Weights of a small transformer language model.
Architecture: learned positions, no biases in attention or MLP.
Each number is 128 + 32 x the weight over its row's rms, rounded and kept within 0 to 255. Layers, rows and columns count from 0. The size above them is the row's rms in percent of the matrix's.

# layer 5 attention output (transposed), 128x128, rms 0.14, rows 101-111, columns 64-127
size [ 97  94  91 123  96  86  75  97  83  91 111]
[[ 83 136 170 137  86 183 113 108 127 174 113 129 143 114 174  83 100 156  81 107 142 127 160 142 109  81 103 124 138 133 156 131 149  59 123 124 153 134 149 147 168  96  80 133  83 146 179  71 163 138 141 122 173  91 100 169 105  49  98 137 124 125 121  83]
 [103 164 204  97 123 177  92  93  83 153 121 111 100 128 158 127 117 157  66 117  88 118 171 171 115 149 114 133  92 133 137 122 134  94 137 167 172  93 139 162 147 152 109 164 140 171 165  92 144 194 156  93 119 107 156 141  94  84  94 156 104 103 105 124]
 [162 108  49 122  59 122 156 151  78 123 119 134 151 130 114  99 165 144 188 123 160 114  49  87 169 114 136 166 115 111 160 144  83 137 107 100  84 114 109 135 136 104 147 101 151  97  89 111 122 103  96 163 140  98  94 111 178 130 140 116 134 114 143 118]
 [122  97 146 126 139 146 154 163 116 132 146 122 118 130 101 174  95 127  98 145  85 129 127  91 130 184 104 130 124 119  27 145 140 128 118 180 174 126  82 168 127 201 159 191 161 139 161 200 128  78 103 108 126 150 118 160  65 147 188 131 126 169 135 163]
 [127 143 133 123 138  85 104 151 157  99  65 121 129 179 102 160 121  96 133 195  81 146  63 105 156 125 118 147 123 111 134 133 126 166 147 104  70 144 128 166 109 207 140 144 181 134  91 212 135 185 125 131 117 138 117 146 109 160  93 127 146 189 114 118]
 [127 113 123 113 129 152 175 135 119 129 110 128  88 173 155 110 154 129 157  93 173 128 158  67 129 194 158  97 142 177 106 117  88 158 112 140 138 112  98 123 107 150 168 134 138 104 118 116 123 142 143 150  80  63 180 105 121 170 113 141  96 140 118 191]
 [120 137 119 111  76  94  74 147 151 115 128 151  88 116 133 117 135 109 140 176  69 150  79 164 155  77  97 131 145 122 187 143 116 128 176 146  68 167 118 120 108 110 110  96 127 167 111 129 152 137 107 123 140 156  99 153 145 159  89 142 137 122 132  79]
 [135 175 159 150  78  85  88 176 117 164 108 131 130 124 129 108 158 119 154 157  61 157  94 145 149 120 149 134  90 108 194 157 181 141 145  57 176 136 187 153 141 141 115 101 207 166 154  81  95 136 150 105 136 161 130 108 155 139  80 121 108  83  94  89]
 [124 115 128  99  71 154 103 144 152 104 119 155  58 121 114  88 130 127 108 154  73 154 111 122 101  97  48 120 157 150 154 171 160 135 177 199  92 190 102 107  90 141 153 123 148 210 147 161 163 116 147 119  98 129 154 180 110 157  89 118 124 118 133 132]
 [124 112 191  84  69 147 145 106 134 177 128  93 165 140 118  57 158 124 166 114 144 116 123 118 126 130 147 127 137 109 126 130 116 105 100 107  99 158 148 158 107  54  71 122 191 107 125  88 102 142 121 101 106 123 113 190 118 100 178 161  97 170 112 116]
 [182 109 132  77 132 158 115 171 139 142 186 138 153 120 172 148 105 185 140  98 100 112  87  90  96 178 152  92 171  93  95  95 142 145 115 156 157 159 174 138 107 107 139 124  91 167 155  77 110 104 118  76 157 100 134 130 100  85 112 153  78 127 142 168]]
# layer 5 attention value, 128x128, rms 0.15, rows 102-111, columns 64-127
size [ 89  89 119  97  92  71  96  82  96 111]
[[163 150  98 195 141 112  88 127 172 153 124 151 157 123  84 161 105 151 127 147 135 125 116  22 110 122 138 137 109 155 149 124 110 168  72 178 151 168 108 104 110 175 109 171 110 106  72  93 150  75 134 111 136 180 189 103  54 119 160 127  85 151 130 110]
 [114  90 172  52 126 152 119 141 116 113 159  83 113 125 194 155 120 104 116 116 140 150 130 213 111 144 138  26 161 185  93  98 143 117 114 117 148 142 146 124 134 120  90  58 131 173 114 191  90  79 168 127  77 105 109 143 196 155 136 135 165 106 103 142]
 [170 119 105  88 129 107 136 120 192 129 121 120 132 130 113 134 112 167 140 134 141 121 191 111 143 143 105 200  95 144 131 126 107 104 138  94  11  63 153 133 165  94 150 157 121 113 128  60 136 219 141 117 156 121 105 100 109 164 118 122 154 138  78 119]
 [119 146 144 153 146 188 173 123  62 126 116  54 119 144 149 154 142 164  89 143 159 101 176 132 137 152 122 133 111 169  62  87 156  76 168  91 109 124 179 110 126 146 142 143 115 108 148  99 119 154 122  86 157  81 116 103 133 115 132 139 130 139 122 160]
 [ 96 183 112  72 114 127 113  81 153  88 165  78 141 148 112 213  74 156 146 155 104 118 129 160 126 121  86 168  90 108 132 180 187  87 139 149 116 132 115 168 212 101 155 141 136 116 149 110 119  91 111 141 103 138 101 153 154 127 175  72 133 133  84  99]
 [130 105 152 160 144 205 175 153  67 162  98 130 159 137 136 106 159 122 126  88 152 130  95 146 133 115 202  50 175 121 125 116 134  99 165  78 149 127 185 126 108 148  83  95 133  77 154 179 106  63 136 131 103  84 131 161 162  52  93 150 131 172 150 187]
 [129 146 185 168 141 207 131 122  98 132  54  45 146 127 165  94 158 112  93 146 185 170 127  46  92 133 102 131 134 139  49  77 107 139 127 132 127 176  97 119  97 128  91 134 117 111 104 163 151 103 165  75 100 102 129 151 136 139  96 165 128 160 155 159]
 [132 115 140 174 150 157 180  94 130 155 117 125 188 142 112 136 134 135 138 125 150 119 107 158 143 166 225 150 198 110 130 105 121  54 179 109 145 141 173 151 171 147 126 188 137  36 142  94 129  96 107 146 142 115 153 158 118  71 135 134 106 145 105 154]
 [145 143  64  98 138  91 111 122  21 160 114 150 132 133 119 137 134 147  77 133 133 125 114 147  66 127 140  99 105 149 123 137  84 133 103 117 170 119 122 160 206 163 180  96 113 117 174 192 144 158 185 138  85 128 138 127 139 133  96  92 147 138 168 153]
 [157 182 139 100 126  74 108 141 136 125 126 152 115 146 148 119  82 159 104 125 174 182 175 149 102  91  84 174 126 117  86 164 104 134 143 138 145  99  73 168 170 161 107 155 134 138 140 143 112  87 177 104  60 185 211 153 114 163 117  91  95 123 129  78]]